From a checkpoint of a small transformer trained on Wikipedia: vocabulary 32768, tied embeddings.
Each number is 500 + 25 x the weight over its row's rms, rounded and kept within 0 to 999. Layers, rows and columns count from 0. Numbers have three digits each. The size before them is the row's rms in percent of the matrix's.

# layer 7 MLP down (transposed), 512x384, rms 0.0441, rows 14-85, columns 320-383
101:484489468518520515507514456498472506492488478496500498491489463498494465505506438523489522512543518562477544506550496494552516522495456551536495480464504515454497507528532487490509521518472484
105:472540520470520524495526492518465469530488465458457534534516512501507486514463510494506459486517501476460473504539560536506440487466514519476512498484489534447548520486513483471475472542473468
103:511553487478504512494486534476467529546531516508485506478486489497494475492500531476540501527486514513499496489514472492497520530508509516477504475472510507475500556518493501479511504523476507
101:497515532517466517478502479532501462486529486501508475517519479493540508486507470526466467487480497517493514514504507468516535520496426507502532460516492462503497458500487487493532515510469490
095:456527525468486529479502475512464530512509530456496437493518513459486520504521458497497477465470499538557478518505495526484488551502533477507462492473531476508496496496445481525475520494522486
101:507500477515450528460535490442509545508544497499498523549521497511469525496510526526507518532546526484501480480476517514514494557506502475502509489512504506538473499529532510487474494506505467
095:478528473469481539534487496476493515530518490514484518496519532491446462488515450546511466460520471531477538489533513514566501513520505504511525476494521536488497468480518501505503457549530500
100:521480528499553522530493555484488520517513465510512511495551482500510542516476515493537498523515487454510502531491508476506472550466472537517480501500457479507531520503497512529500522454498503
105:500495528499545512470477490510510461459492495499512507461518466513520511492483496461464504529513518518545504501503480540497520461455501527539454482499490507464508478475487479496525531525487544
109:479489520500543501445471477483493535493508507528552511453553478517523497494508501494484486567516505510503502549468523553500480499524509510481493500534500512510497508507486424552489526480492516
103:484447456538515452552482449494494538493512453486498483472478479517536553524487521514505495471494470503514502513478521531486506501467488473559481484421501513499500488486459516516470484532482492
097:542525508436540536510485510484535524517531480461516504501536491475506495480490504475492489544518515533542455496534537521522487470537532525443453564497484505507546509499540452476503485502505528
109:502480489489488500464533478495488477531516499539501510489476495514503485502474489462531520506507501545511503486508559552495445499510524487472497525520510518545541450509499532533508495508495479
108:512526498542509469469499483501491474523527518512484457482523471522513483513503489528556501451474492496461488474462514480554490474514486503529485484487474477532515538491528483547509493471485547
092:506509486540495534509481500432491524469495520483508501558531558502496515481502510476422482527509515472471508468479522459511507481489499488548459462523507498461466498534515474507503482502505524
107:558530498481502538520525490524480494529492508474560507533498440548556469530506457501496480520482490528500490491521501482502475487538480493509471441464512491488472509515504488532523468507497445
098:469516562473511446500519515475490506497482453478493505503441499478499533483496552450521493502496459511514473505513521512527501498498487493482502519485510519485512533500489474441511487533456521
104:496521498516519526500518481489529472546496494499499532492474491482532528477475534498488492456499497509495512465472528498516512534486562481498556489475517524549480536527512520483515504485477507
098:471512509495575522503517488489502508508544511511471496470512481464502483506508443457519533513501484511487527508497522468506491490504507458483514500515528482473536480469501503456517513475471493
095:506510518460505497443540453514473515488478487502470516548477456500519532482470490489529497487493445473473485513529496451494434495473519528470530525517478491503511546520485498501503539454476509
089:505498513518519461498473523509515476514487438492497510498495465491480530494525521476557545506518557496485530485534508492494504512492519477464508526518496520538542493485513537470508527517515523
099:471508501476510468501514486479507561486521490478499502491481517495489479543501503488491481481518485520431501492483493536499499443487505484529518479548502497517514509520558484474460453512496506
100:463497511466535516466516491502506529504511489543492507463496514508454484487502503515484475472486498485468519492485500529472523522532529520492511466501499480499467465473507507481508488503518558
091:484491500484484495523497495482502430482483558504494511488521483494455471511494519500495491516477522518465516522474498464549534479513501455521527506439518474485533483524471517509485522529490494
095:504502490525495507531512490468542463486503550483501530512485492501488531487496513492490493521488507562511455493502490468507523470458491509519527534536499476519498507469477513503491482503507478
103:519508511519482540500548479499478461526534504573465508527507491533508509515500524531495488512496499488423516518514477520500551485490507448517460505532494489511524497484504466491496545438505535
082:496493521505495476539468508521482510531496445505451477465459469486515482510454519511492516508494483471485540524485516528486497477508472508502479525500527467484473512479455501518471532520493511
097:457535535496500529511489494515485497491493490457512506520483535534514518482501492504509522472486523461450507521494445522524498513521474537497500510504518479519513528512490468506485511494468514
104:474512472548555511527530494482478516491469510501472446467505500523518521504507491486490512497502561508520504556502487529458548491512475491450499503495534516509529512515503518533507497444447516
106:488517484524502510472500491485511496496485519463481515476525498549507472528507486501485498514483500482481527528434492491447483485492497489445485469564535518516522461496492471519545516465458495
088:513488510507488546481489511484498505497531495489519468508506529481470509513525487549542485446474492484472548526476536462513517466482504473540506478471473498461467510487523533546465442521505502
107:478512498490577490502496505474507499522535465505506582506463511483533548485476463519447481475515540523541535499543491511453509491488524486497493494496508480506479483518543521521519509549484474
107:546506492449526494535536501479504465522500522496460499515545492486534472481510466499547520523476496485519462480499507520508492524457471482475515527522480473525463476487470504524509523533499540
082:518518466475486517538557525524474537504529534513502537513500484516505476480468497502492481488508445479480470479543504467521487512472525495482511483540488535447489506522534493521540501481541501
100:497526509510505512466496529487489536521489493501487509512505502544504466510488494511498492459507501552475524448498486534456519498500554464449497483467533475496453481534493485479515529530476532
104:521508483529488496496528555516464518511494528487487494475498510511473501503482475537458508453507530534501501467489486542499529511485499519507496492539496460497449499485507488495494506489498514
105:521507473461503501498470508438488504491499460478472461515526488542532518475496483556508505529531522515507519516501507505518532547496489531512463531475487527494503484476474456526503469502502542
122:491543482486509503464497486507474523477504462506481519553434522503508483507521498507510489497504468516453520527479511491493467501518523525540510449526465507517491499489500474514537531481523453
103:485478486448527491472499517491507521504508511498560495455481496491470540488513509532502524471507499518477487475472504515530470512531478518506465496484481479469491525510513548510460456511536538
109:484540501516545510460497492484463519557538519482504501492480515515539496464525505451486481539455488498477527468487466487504498497507527503517499492494545492483552533528526500441529521476516511
104:526480484514522554494504520517473536497496484521483490480486518517422502466531440526465463482473483520489528485508507483511486534534510488542502501500481503528521498459476476472535531518575531
096:472471492511468496508480496523507461511489518494515525483478473517511495470509517474472496519500497514516510504507495538474457467482497535535482477527506563493474515458522505497467504511461465
089:476525518479453461471502517478469507518478485490500521476486527543495538530496547468527482536490528523493502552537458492512519456515513485502480525476517520539473525495508502520532581488527483
083:531485541487469461521463495484472515512469477491474487487480505492534545534423456486509461532457467505503495485516476467458501521545469492485503494510496517519551477484449463533477549510428529
104:439480500471487499478494549504492488473482470494457488479535491484521555466472469533492479489527519508531468489519504505531518509539524466478480530531487504527511517501490516483518477511495478
094:542500508514477475527526527532514512499505470499463486518501479479461516481542518470471489517540530523483540516551541520506515502527473482464498512518532491460496483457471491526520510514517500
105:515512491563510533514444509470503514508543520521506490509480517507504524484455534484495501513485495512513487540459520457442487484491485510518482472501518451497467482532532506529488543528491492
108:538511547478517560485532515533487471491529510472443476487504541514488507496525451492490516492465518477491484504496492515542524507513463545525470515519506479520523495521508472535532513480483464
100:448486527521485516535476493477517506506496495545555491482527506509525525483502477524526473480483479506501511506514532504439517501466470501556457509459471505526479482508477487505486499500474513
101:489462474496555540519492536518503532530517508506481466505510494479532449465518474543519495542485488501493508507497491495481517486492493454442479508505518503447449529482504480515487497542525527
100:555479486465490475503486474504484490491522482526535515520537504476465528532523525499515475537505425486501468509512539509536506502477450518507484527496504518472493457469506504537534552504477493
104:521510439535486506537524507461492499518467448463464504474490500470490459488502473536483471515467499511470549480515519479498499552508528487504506471502457496475500484497494471480532471453552494
096:464499445493510549511539480481481409518507555466516494485499470502495490490522514540504492482509499483480522516476551475527491513442519522479499518507493462513496528497560458458528542518466485
103:522500480525476573445483516482512531461438494467531507534518481439503469514486479515472527531492502483494494488460522492505463485514471508539456484522527460498453463436504508478467491493476542
094:542493448461543513477521482510489506524488470511509528524487496495466552509528494508499560507476491504504473468468500492514479489480471550480480472543487522574476535513478499494528529499504510
092:479498456486498511523508473482509491475523543463481514509496511500490526523449504475433424512517493523509480466484554521522533498500545507461523494527503485516492474499507497514500521498515504
105:513521496488553477472484515489532523455497542496479470521508504540523514471506466483487515513514500517498451491505495489494539465560488477524487547459548492533483505474450482500496479552458522
093:484532494524509476475488507532517497513512494539512538497527511485485462512496525509483506467520482518525504492480509506503548489513501475510499472509509536473490485506460478523508477462483459
095:514505553492507465481451475492502531531506549541510487506463505497524531524515485480506509546527498496471504482512481491483510463495498496506521496505450481498481552501512489459475476487508513
104:531501491509495539509519538485492506554477507489485485519475513466523482523491511468489456517489519470498545491479462490502490494513471487489526497484489481481528434469499531512493439525469502
097:478469525530511513507439460494455471525493515543503516514518458538506464476498524494485481579521502487478464453507486526467485478526504505501491536510490487516506516488475485524495552492488518
084:520527537529533502528443522506495466499506514511466458530512498477527447462500537483524522504507512528505526495533534525504522487500485523497495495487500489485493491471528471490485490538509423
108:501476453543496526467537459496511439475507535481506515522484578468514512475481516526501451454537472526471541501521470486528524501462486473476470474510480504471502497497479524550496511496496504
103:518496493528510480522491500500513546495487550523524499481501528491514501542499499466536518506508490444518508549470493503487514492496553483508496455530501512490531506512497525529482468539501471
095:487487500496487514504472501513499472450500478476494519488483500497512499489453514513473486553466499482536493542470512449498526490451459534477485514542519522485478493505496496536490457514510519
098:531515521543469486495502534454518521539535509533532501521497494457535504501538491434485511515522483507542508486482492507452501453515524477528517502507505507480482488521476517547524475531542463
103:504483502510470517495493504512508464521522477487531479481501497532510495526501516482516480550503538500478503510514462522503510472526494494505506526498484498499483463472472492528516517458533478
094:522567524493502498469565504488497534486490480549526482485514490484482483465474488480468494529482526493521470478565527534485514475489532519494533482458520496547511477523521473521519535452477471
095:488503511488528458545468458496491512506501492491492516473504482530486513517476478522524508493505456494481462554514480452479528478470495531495508509506489514542489491502491483486500517509524502
099:502487463501513469502462509543513517505537538469457515501538448483530506456513466499483459532502461480488464493493482485482503492484553505538522506500491452474489526487515495484463503537433516
083:538496534524507477510493490518485478525538540503461508480480479529520474519507472504534502550524485524487519554505502498433501488488477531509471515498480500524499516503472490485470503498485477
099:524518536465533518489513458508507495523515468501494483514507491503501530467537535478556495459483455463486483444512506484525477515528555482489478513530517493526487480545461530485547524476515480
# layer 7 MLP gate, 512x384, rms 0.0438, rows 15-85, columns 320-383
103:451507466505520479480487520484489497490471544530522494504496451517522497498491488485497517526530462459480508574510555464533504491514467546435510534495474551449465493517481487458486476488491508
111:496519489481533453486480522516481518521523476505456502502474505516490463526539494499547511507475497480513543546509518493528545468493518462481504485506471524481498522516481493486518501477533507
092:505525506509494508505488529560496468509544501510540516511482508478516511455488474494490482454450512495534457495523464489493496468458471548455533484527464468505497544538450476493540515514548494
092:508541504455538498463524458543513477483511523491495546513486490424496506527476532483466525540511524499473471489521520453493469502488503516450493477502499494533521519491524487475486505516475485
096:473490476521525485511534493479485488522441546542499509545479492542488540478528533467524482494464454494515488456501462511506498537511487492489468484509551474518474478481487509468513478528484473
095:508475514493516522519481442538525513494508508512485528503499476528530561514474497486498476511525447525500459475552485523535512508512480452503488524529468502466488511492522506499532499524484489
092:506565501527489516495526469530504498483490505493505531489551477554508479509541489460435525533497521523512522538519525475503528517537494487464529461516475488500494510545547530509459496511514487
099:524524494493512519487553478523483488491547489427520507525561469488526450506511500493515585430470496536529516495516492518506544510471464486498512498477503512477536516510506513501465498549490528
110:552497530536536518545513483491501481481458522485457455506484530465480494464540526467496495518456508494512489486505493471520437487468481473516487500535465509485512526550472536480472497530497456
111:526471490546524486471505520513490518486497501494461472458523481562535548480532484469500481519512466482510517530527536525495555490503489512527488502465515497480491491536492488478512456508484494
097:536472487459475521503514528497495513516494520461473453510511515501505499502492507510449473545501518528502515552475519487512487507512504495506503466520498478514520482498511473484491512494494504
106:440492465550487491528477487467518521502530512454497469467513535516473503470515492543480475445495454485510490520493495504510518509497501523521464548475489495490514524494496544487476501498520473
106:494500474503534478505529489497487510443501524509511505507487451442473483501464517461508510524544499545523488549511474475501567563454507510452541476483523510533507497505511478481510479472522502
087:478437500474497472501535478491498514546523476514517513485451472526487503555514522485534508496525480502511458496486539529519499495518498534506477533429502465544469488493512514505487494561499506
105:490537523516473516477534519488503498452511552523435501485495493503504450477509521457506487483480516515523483499510492478510482481502501509496511496516582513479532502496474525496541465528468499
097:510479500496534475534478563524558540518512462519486492468510493569497497491446524507461511538469556481492508496543454471521505524522463508495470525492484511522468503561540491519507513492507500
106:500520528461511521503466538524521460512495519526503475552506550473489482552522503489481503511461499527511503531508504475532493507470497463482496530551472513520465541505507464526460493521492475
098:504527513505510526471497505502499464473464487502467499496498520492515525486501545501473517487490498499488540498494459494502504522466546514477432491460464458460531518544514485477514518468532448
090:470493478486526467566468509506491529536495494475474496484511480505503519514524523512515513533495509492495544458500453484473536477502503469494510502498505515480473499504505516473488481499489501
109:515445494470520476486495480471505532481491543479480484548487506476510517491492489534510493461497453517490507497482529493548475480474516511487513520484509528514508500511514471475491392510461525
098:525497548544505481476493516467530530515496474460504460477497517511509495547485488512484520502503492489486483478479483505498490477512494491540547456457529509527510502487510470459478466500530487
088:501511511475472499466463575552493530498503486451504510556486512513494567530487489491481531503525505483462505500508493477458487502485464423490521542475492520504502533513494508477515539505501459
096:518501501445521531502492475535457506485533549464492520470498526496511484464470442443514479452483497497505461497523535483517493484512503474515489475459504515468505493487477515462494438514476478
082:479508424451507512531461514491534485480481528485513521489472515511484489521502468518564523502436448495464523522503519542512503508491479505520508494490524479548479512497504457497504501510502493
106:504505505497504514520510480496532504478477472512506518482511498514476516520520515498509497472504515471515524510450471523506569471443497465508521529534517522473497546536531500501499494491522520
104:490556500543517529483544495523523497438521557464524502558561478498494539533535491511460525504522540479475475522512508466521518551466539497515507512532489500502507498519555472498502513491489484
093:462516474501499497548478473511476517477508521543537532493493491493537526480492532488482484491479457520573492513542487519477529512498504482593478490519496444481497484500523524501462508486506476
107:511508521507523507465514519476495485461520487505494470510564503533474521519504519527501453524530534486521471571524518479493544458484531514497486521509497534468481521466541537492504498427531461
097:513510518538523519523464474513474489540496514519467552509467489506497517472506534509510491494488502543464505439497521486498469495478493517522449478516472496484494544464535479489520470499477465
092:546479539478512540465475491533502487504539513484482513475500528468524464544516488486484465473447469487554481546485501503517487510477545493519500515508492512520488478502558484515460433523502491
105:478485510507530515501508478535475474497480517485527502464497450510498530495460507513492499508483512485480499487545484498543454543480525478481516568549466508512506519469512491497478502506476449
106:510506544464476482501475455463475516440502545465555513451498504524480483510533519469526479490480458457505502505469497466499517457476486490474509461491538508500493524535517509459467459532505495
104:517535499486489528567509488546502550458498518475459480551504527517512478490497483511471476478514462491477509512546481468525449480493491497517530479492502542447532522552522485503529502440453500
100:500502504545527484506516488494526502517460500519508530486541520454507495481475468518472522534530491465521495463488578519560493510498536530499498480503454482485487518480518470489522469473452532
101:433483505531485507523497484491506509523470492490538508527500452492474515465535517498525447488500478468482463519528445524530507495499475501520482466516456523505516517516514511459471480493473488
100:485518543546507463517527528521474483476502533514479465521521482483475483433463518506442483477480482470518524487465481498512481501483515502529509474524485462486464525498474503507460480500518521
101:511503498525491537490502495519482501501525546475486507457527494501494525506508514511468476494507522528503537540476485503533488527485497518540502528512483457467514519483518502496470504487509527
110:472501531536560449498514479488483480522507504535483513506459476512506503448499485494480517485501476515472482533527532467548516464518511452479520526497499484507492520518535496511481476491500518
106:524504491493479529482496541509447485502479565460486497493495461521496481458479453456486537525477507543482479471522487493495529540455510466485470486527480452555451468498531498512459501523490522
089:497526474504473517447523499493491492473470505507467543443481531501502496446511508535517485494508489473527475540455519517475510488504492498486499448504496519467473537479494537511512521503474508
089:525493520511484477491457475470510504501499480518518494466498485516489506500531485538514461520510461473467532507506467535472508478528492440524495509487542511493530483507454498459485478537480483
091:539494471490472540500521480514551497523548512492543503453510499524524442503514463517515481508501505509540468537507541477501473522486513530460499482514507483472507478494507473494519507499524482
101:495493527480546483457508482537479504493516544493470523528490522483468516499476459499442497442510528460475471525563522497509481492471504474490512452495478488533509552501507476524492526500487524
106:518493505546517501504507520437503483486500521492498514507504508468465490503525536513504511502492522450505507487536531524474502472455475518484481485475515555476495488504486527486450479482524496
093:482509524523519523495493454513507521498507471457521496483520482501516513536516476503500516523495511512509475500497508536486528459470491490492546463490454486508484463491491526513486517523496476
106:463537518531494471517497551524538496468537548495514526514508472486519527491514521485490476479484514553491487508504526473499472489471518496479489482493501535527524503490499491510430474527486482
111:541495537489511455479506509508539456500510522477476462493510491504497543468548498472540518465449504477499533506515533476548505498492498531488501537523527475532506525474493457463523483467516528
100:525545503519501472501465470535557479522544511482497468559463487486480504501481520504503524534533526508484495522490476531545532505503527495532488538492499509479465534544553494507517500492524517
097:487477469534538480494493487496507508468507496503457461484489517465538470560499473526486516531475548536524497520497493538487484533510504464508534492489504498536505485523481475491498521521492502
097:546494506536472494485493540480489468501543483554484517540486506502529544488497503556493507496473530486503446510485517455480507535480541500514455548476515493523476523501485501509497513500508405
097:507530470520485530537486520470487521496514514504477477512550542473462517516470485508478527485460501488536499523490477491524489466527465457496495486520480450482510501515493513490504495463479451
096:526495500492514495544461484540525503480543534512520434471502467493510484536490493482497477505464543480489437509482510498491511466516507507512457550488532495526527488506566494507502529558457531
104:497498505493518546542536508518497529468504468471462493534493444501566539502459437495486492492493477484523487532555486507513526491503514499496464487468478516546499484470460526471482470517503472
097:530469473536457528531467455529491456524503507500511500469489485522522441513436500532514465526451521461502520536509440521505534506514503498505469477464503506466546488476525508478488477511533482
088:497500489475535541493518535503504517466507452489514507534537499549500529470471510501486497441498456522516503500506500523502445482524500508520465511458472483481516489562494514528520529486519504
106:476493535530544511512502472488528482489514496487508500522482465491528541454501499482462515517463554487493474509547505487531483487498473529507517506483464496531496501532496514513497502525524440
099:530513500497512544514449511537506519495477497491461502473468481491533517546523449490475486543480529506471483502493482485515490494460526523521510537512501463550492512501529514499428501542478463
096:526487483505501518487475514533504494513463512520500504492525493505474489517504507460478490520489480528537516484476435504523510499497455489472510504487498508555514492508545487511450431539518523
100:523511506541508473481526498496517532479477548508509524518485505500464539463501484480500474520511546508499476487535474453531481481470520529484531498509512447508556439542534515481480510492526523
096:491537505487503504516504511521493480518493497438504512537529492499516507528541461516493519495472483502487522504494490454517501496460524537489481494494464482500533500544582521479485483515491512
138:530492547512502467507467511512478463539482505498477515501520458497517465487495503459521523489490498532497526517527533543516544483501502523500539504517482482525532506477517499484483465490509463
108:494475486507483509480534476500497508521490499538494502503505484522498530485545516452523505456525487509500498549515531476517456527456501463473520462460479522484545478506538480498466470511498466
102:511493474507497468494487533447527469550474505453444448491471519536486495498518491507486526528519503487478504481523514483522504494484499499492478551491538487508506555550520446514476527470479508
088:521483503503495461472464476497463466512479498451493503498479482473510508512469503473492438526478488495514528498482519465489503549537487493465503527504517523445493518503473492486449520488489492
097:518500518474505473528463452526472438506501494470467450514509523482479533499505526479469540498465481494491482509472520482499478523494554497474467520497500512474512523556517505490503493558498457
103:476522515483499520510512500487481494513549548487513478518487481499497526474505476491512520497471490523486511497520512481524485469458480492522489486470474545475512480508519484534481494519484523
097:486507486504485494474510515459501462465496521466484511501517479555561492503537495462491528491516461474484515525535486474501493565451503478467504527516495527463515479487475539505487537454517509
095:460546522516507478481466489490547497505486496447536491511526487495506479510517499473495536518483544494466490492514527502514476516468489533552454518476501486478485484544506492521471523504541495
097:485528521500502522545502546493516486480550511481536469516472484517476519462478539455518533478515531499520506523471556496499495528501485524536484544481469513500551470482520534513487482538499499
120:517521504476501551492500519499494555461456471476528487512522533524485492469497512507509480460499480495503500468485492504506477516472497470477495478515529527460501519478523461550538516494499539
104:473525510514520485504541534476512465463499525498528497479499510502440534516480467506457556526449507534489495544539506465489499503439487486493511487479483503466496463531510512545476501557475508
# layer 7 MLP up, 512x384, rms 0.0445, rows 15-85, columns 320-383
103:502538522476519538473508467483502466486497472495495487515538507505473478561472501473483549521464543451460479524532513516473469515475519512461508519511545499480548529495541493512492510512480502
110:491460487491514481501513547451494489491496511522482502495458499479482483534490511509512523519527495484504488542508490529518531535503474502498497474519498518514506478546460471521535491491464485
099:510525525455477523498472490536514509477528525511507465498503454532503524516558460462515465513465520509534498481492450499499429484496477553441472518518496469469531532506533494468504484543508496
092:491490499438522433458473529533507497467485478508513476527495536481535475448496538504467481519491469479472539486460508484492503503472514503453475521525541500448464501518540509491509506508506518
098:496512530519496509496493505510584490509484521494498501526465521482474522565521501512499529526494543490510490515508541465503539484499492498533491455503503511492535527511503486523543502492493491
092:528483524483493528475542520499510523520469466473474516506488503487479519481509512503468480498508538461449538466466528501523513493491474528508476533525463547547532505495506525503547492503480521
097:504491486505499506511471504518544509514518507516485483482484482518488447456492539535502505553511502546490501534518444534489517488509497492458565497553502507468487490441520497503523526541473502
102:504480488502490502542497477523473504458475508512497450456492502494485492446535492520468477480542491468516485518512539500504468495504506499516556467474507492511513534533507543491481510534498493
115:504565550467490479496491486529513494479536474463493507523490527524521482512483522498528499529511488515509505486469495509509488514513501505496499498526508491502495523488522436571523507534480471
105:528477531525486498541425463510503499497478514482506509483463510498491474503502476487485491451529484533505480531495523510514504509477466521484510497475476501502482482515478531533450482494557466
099:516461514475520519511495524547512498555513509457486478501508497463453500533521512474504474537523498504498490495528481497520519498468455526479507509490484508508536427487531447485491465491495488
106:479496478486483506492507488507511476528477495504495547481464518511525481513456502473459510520483477502527517507517516506481481487513548531484510478551516454498508445496486521485460494514544493
108:507499481480472510532471511476500489513492497481513505478498494475501489498516527516506504520485491558485540446526488464534485461498505531500454496484499502500534487483554517450483492472516525
090:500567538515503519539513537525474473468491469501496517489481512510501488496465468504470470484511507491506520492493451497490493499478469520487544524522488481450506491462510485490510491468521538
104:506518465474495496506495505501470445494447494461513544506502505499519493480486470474506512461532540528474492480452506505505498491487480505514486450478532455513510489506480513491460515530503531
100:473542474518500548515500511519527496514487513504501509480480466531517491528521472468533478481504499532446488493539495489491513481485517495532494523481548496470462485460489497510501516488487507
106:446525465499442519504469504509492497524495519506475496501506470489508523521483497504497474492473505471478485449472495543497506491509551497501506516511511473475470544474507469531519517533544489
104:487505522476503489545473491468471481515527489518538517496469490499519469505535494467485524497504514520542506491489520510523511475501513446533544497495534497486508471477463538510497469524499477
091:459496495467511446474455457495507513497482505489521488479435478514481472499490485466524516524522528506500482499488518525511527506507491516475496496455511517508497500467491482488481439547494464
096:515514494494520515508483503501514495465529566520465528475502485486544463554491522486480475489491499512484511538450510507527504471490502498501549468530494497510466464501520533489518486495533489
099:513517525494527465509520519472515557538555499511497467469511477523507482541516518513483494483551507486488487492537489489470528482514468542493476459501503492499514482498514516481475522526512494
090:534515511486501499508505497493514529512494479504497508563515509565492551507447491463466525536501515469462480505462519499480473507518498448529524546458488513449542531499502516493508506513470504
094:534513536516461494465445468509510502482506515511470538493498502544503483522482495489495484452490456496462493493512505486544480519496474505487486476532508467431500502540567469479500470523467516
094:456524546496466476480479490492530470486457501485472525516508483496539484488461523505487503484534516457485455473511513519487486462487546457491500545480496517465493525486473507471482487482516489
106:550442540495454490470515543491558485540495477496516473502521531454530558509508513482507460510506459495521493517527431498462535526518477467482481481482476500493510500476488478485499497511485527
109:504536539512514514492495484513497504459528512524489481509495499503514475500508483508437504492542534527493480510557503440503475527490539530457525536499476508476489491523561509575493506484478488
095:499503461525494525489457507481491503508497471496516507523480483501484506536514482523485491452485566507497531496509480461475486509501540467480471512419558471538498465476552520515438530510559514
105:519466479534504528496511532476496486497530551523486515514486525526479485486500505470466486511510524502477422477477511473519490568492512501452497498542536530485482503508545488551524502536461486
102:523488481469485524474474553501520466496575484494547504529525488519479476500543465517486503505477534498521460482463510534510497469475469535464526493500502492487526476499542484509518478482458516
093:494510507525462506525477481480511502496480464466526486513465480525483522482512488498496482451521499467444533503559533548488496501505493451501516554460453490518528503526512547479507525484500486
105:506465506506500514499511544545479488541494506516512493506532476527520496511472483521501491516505541497496509521508527498493515462457523503477518518498515497514509476542465507516550492495507462
108:472518535451494476483516523446535503507545493527484497560487508510526455540516501505495597501466507504474464489534489497501505510493506521459511473520524481535511498491515526491505480532487525
093:489472489474506508528447477493528459512475473494486488500481508486480521523539527490559476508488512500513507520460538513481531490507492464542493527481548525536500513495505516471496489530485516
103:520531484498506488477515496482463542526476474487517443509513547504526487506521484464501499500466529444485549496454477530515494547483518481504488480529486508537503518495487467489505501504470519
102:535505486521499528520485468458519494509516535484449479536494495519542530481496515479459534533529474487489459503536504505514508486472479497463479494520473513500536522465505516522518520501507508
108:517528520447516504442484484448524476432544469483506487504490502515485540537491497495490526533518505471456486516504509453484529464513485490445531520454538527465502523504507462485501503488490481
111:485535477518478479473506453535487495465483442502493522506505501482529508504513502528472482488493459533470496497510498510496468483513556486534484514508497484488489538522501534534527519526498441
106:500517508475537466498532516515511491536473509490530497459459496506449510540516503496492466544509524508493536563478474486498463486482516530513474461491469493504464528512500490525518552489562485
102:525489480505511490468492511475476528495498488482513494474531472489440511496544462486476478515482489476482479512527518484486445485532482514505513507491536446487508518445500473500528510481511504
093:479508489530489521461467514520513484486433501481490539468496512530508505506497527502499514541545487515470525547494486507495497459502469506519484475494502490460494524514524514459501508508468500
091:483530465518502506491497465495519528527494480534515488533474506494527495502538528509536494463464513515502509495526511473515498537512505551480508516551466450519516515509499505518515517492508495
095:521459468487503502502555438547476469455516510503544454493528505426497455477503476531502444504532500473502468451508576494467472502497478505528520509506506487461472480492519523486509498530496524
092:489538522518522493501495510455494512510528506542524473536492497481533497508505508537480533531548454481544523502514472532478515506463494521477508472537530491487425493480518512511510531460500528
105:535536514492483497451498497519519494499461518467453480527471510490465528510526487506494502533517537570458485460511508465525497523514526523446483541519459501523475558452506509509495492483517501
094:488476488516481522477504431497497469479554512486511464509514546493530528479505468488481479501492471518465506513539486505500488481508493496519523484503466488496491451491540479492490503512488479
100:457540492471521493473505513509508493529516480527465467502493510437503519470478536525483550488542485505478486524507517493458517523488498459531485488542488488483502460468544471515511495498499521
101:501505508508495485509487494483542469476492496505487499461518502489515501529558473537509538497459488505539510536477528462497503471504529500480502462537538504513488457502523482493501492474483506
099:519491532466500500512509525473525512466488527502524537501523474454497486514499516472514529531539508534487502512550573491494495545524503565503525487508464519465484464416540464517471495486501511
099:507463487519508496483476458441487514532518491475490511506487488490438543535531497478493529505526498485462499512521493470502501465524482482473474511482500480501524501486523470490484502481490523
096:513495528487500497496508509565539515472515486480535506505515545486522466514488480515512488490505537515456480456483511508503501508493489492444516481503472486512504455490516446493490488512544525
100:520484501504514488517522542474490573515491485497463569517494472534517514550518485525502510512448480525483492473517494523502484536489489484477519504533452543521485498501470494468493501511542507
092:525540503521500515485484510494515553456530501474544528511518495514465506498515513454512505516517509490478548458491535500513546422537478487481504474483549498470481489430539502534484519488465468
101:480500503510479538537481497504522507523494494502510550460524503578515496537460504485475533501511503496513489532486480449494519486471504505529504488478507477481529529498440484482462501487516538
103:506500491489510468488509519495509486496481500471493508500524484480518524491528535512477532525474532543480494493517495495453552505496477532456549497492542530502499521507475460523501505505520529
091:494483495441501512510516477512468474507483514509495479514458514502506525509537538484506540546486506529499467457509491471486540479500523553491515490506499494479486507480510459521507507510511573
102:490496498458532474478489523465494512475439498556467548522500493488440536505530536501531549530510530484494495497508510479497492463508512540514494498453515484529502480503541494485497498509536515
098:521474482503473524466518468487548496534496489516478511535499549485468477499475494515513511507488492505491510493484471531540521512494528501562480540511467524516460464541419495536507509467490544
098:498502515498538506529492502492503509477528476505500499508536479506521486456509531459505518491478484485508505502514496481479494485499515456499519516525497486486502499532552474497512523517504502
102:496506550525522549517518507491521489560467485504507489502489528487509503519540556472543479501465522509508545472483520518494500498478504495507539500442512497503537529495450531525475497541468472
099:468468501489463506514500474532518498506503493505489528534522531476530509518503528483467545471495506527496484514475469509517499518468469511458530469523483471539499506490488534498503482463464550
089:463501480539487475498546490516501520494512463509529524542472478517484529527519486535440499478480510475481457485507425481469472495518522508514490502492495511512495476496508500506521582478495501
107:451440517514515539487519438477542505502503470506492541515500492505524456480513545508514480479532515456454510520532498488498549525485457498524515510534482493489501525504478481514517475503497489
103:507558528519518520525469487494506529478540531510484511514491487511530528493517506482466490484476504496496484508518487512548479510483513539506521495478504525434484502519494472512508493441484472
090:485523521543537472472492501506502491507536501521547479479538497500499519490506488534529529537475497533505558496491477511511489489525496478496480472528480515490550496495522494488525475482547432
098:475510496503482530521470484479482558503524474525522537545510515515518503462522500480504557532550506497526537490535503485467518479498470491551517482473515488467503540429502486465503481422505464
102:534485504477516543453497502489492517503482489502446534481580497494499446530482528535481504479484509452535495493525543461520499506493506493526500472530522512472537522520546466529495498491452453
100:530477553475503514550534485507541492473518483525473509512500465482482501489527503484508506499471514467468529519488453518481511507518485476482511531495476534507515480487470498497513507498456545
094:573508498448509530492485482530478492480533507465528526476446520498455495478528500494486513484509488449505508536492487483515512482539480546530482511484507513527506499502491476534496514476510484
095:517444514495485487510488520547540520496494463499509472510525479511501526537499521524512510540499456532500502507517455519507534510517512506502475461472512488475502509512553478488516468493504465
095:497474489493513522489511514490514540465487512533535476504554502483496503483510526498483475480467486496510504447515521477542501486476504468503540491502516526485496500490483527492549475509478525
105:537486525534456533467491495488508474525520446504521478530542509475518502493522509529513475453543524509537517481537454519521514524523577510498510555554514488512520521530512502490513562446511495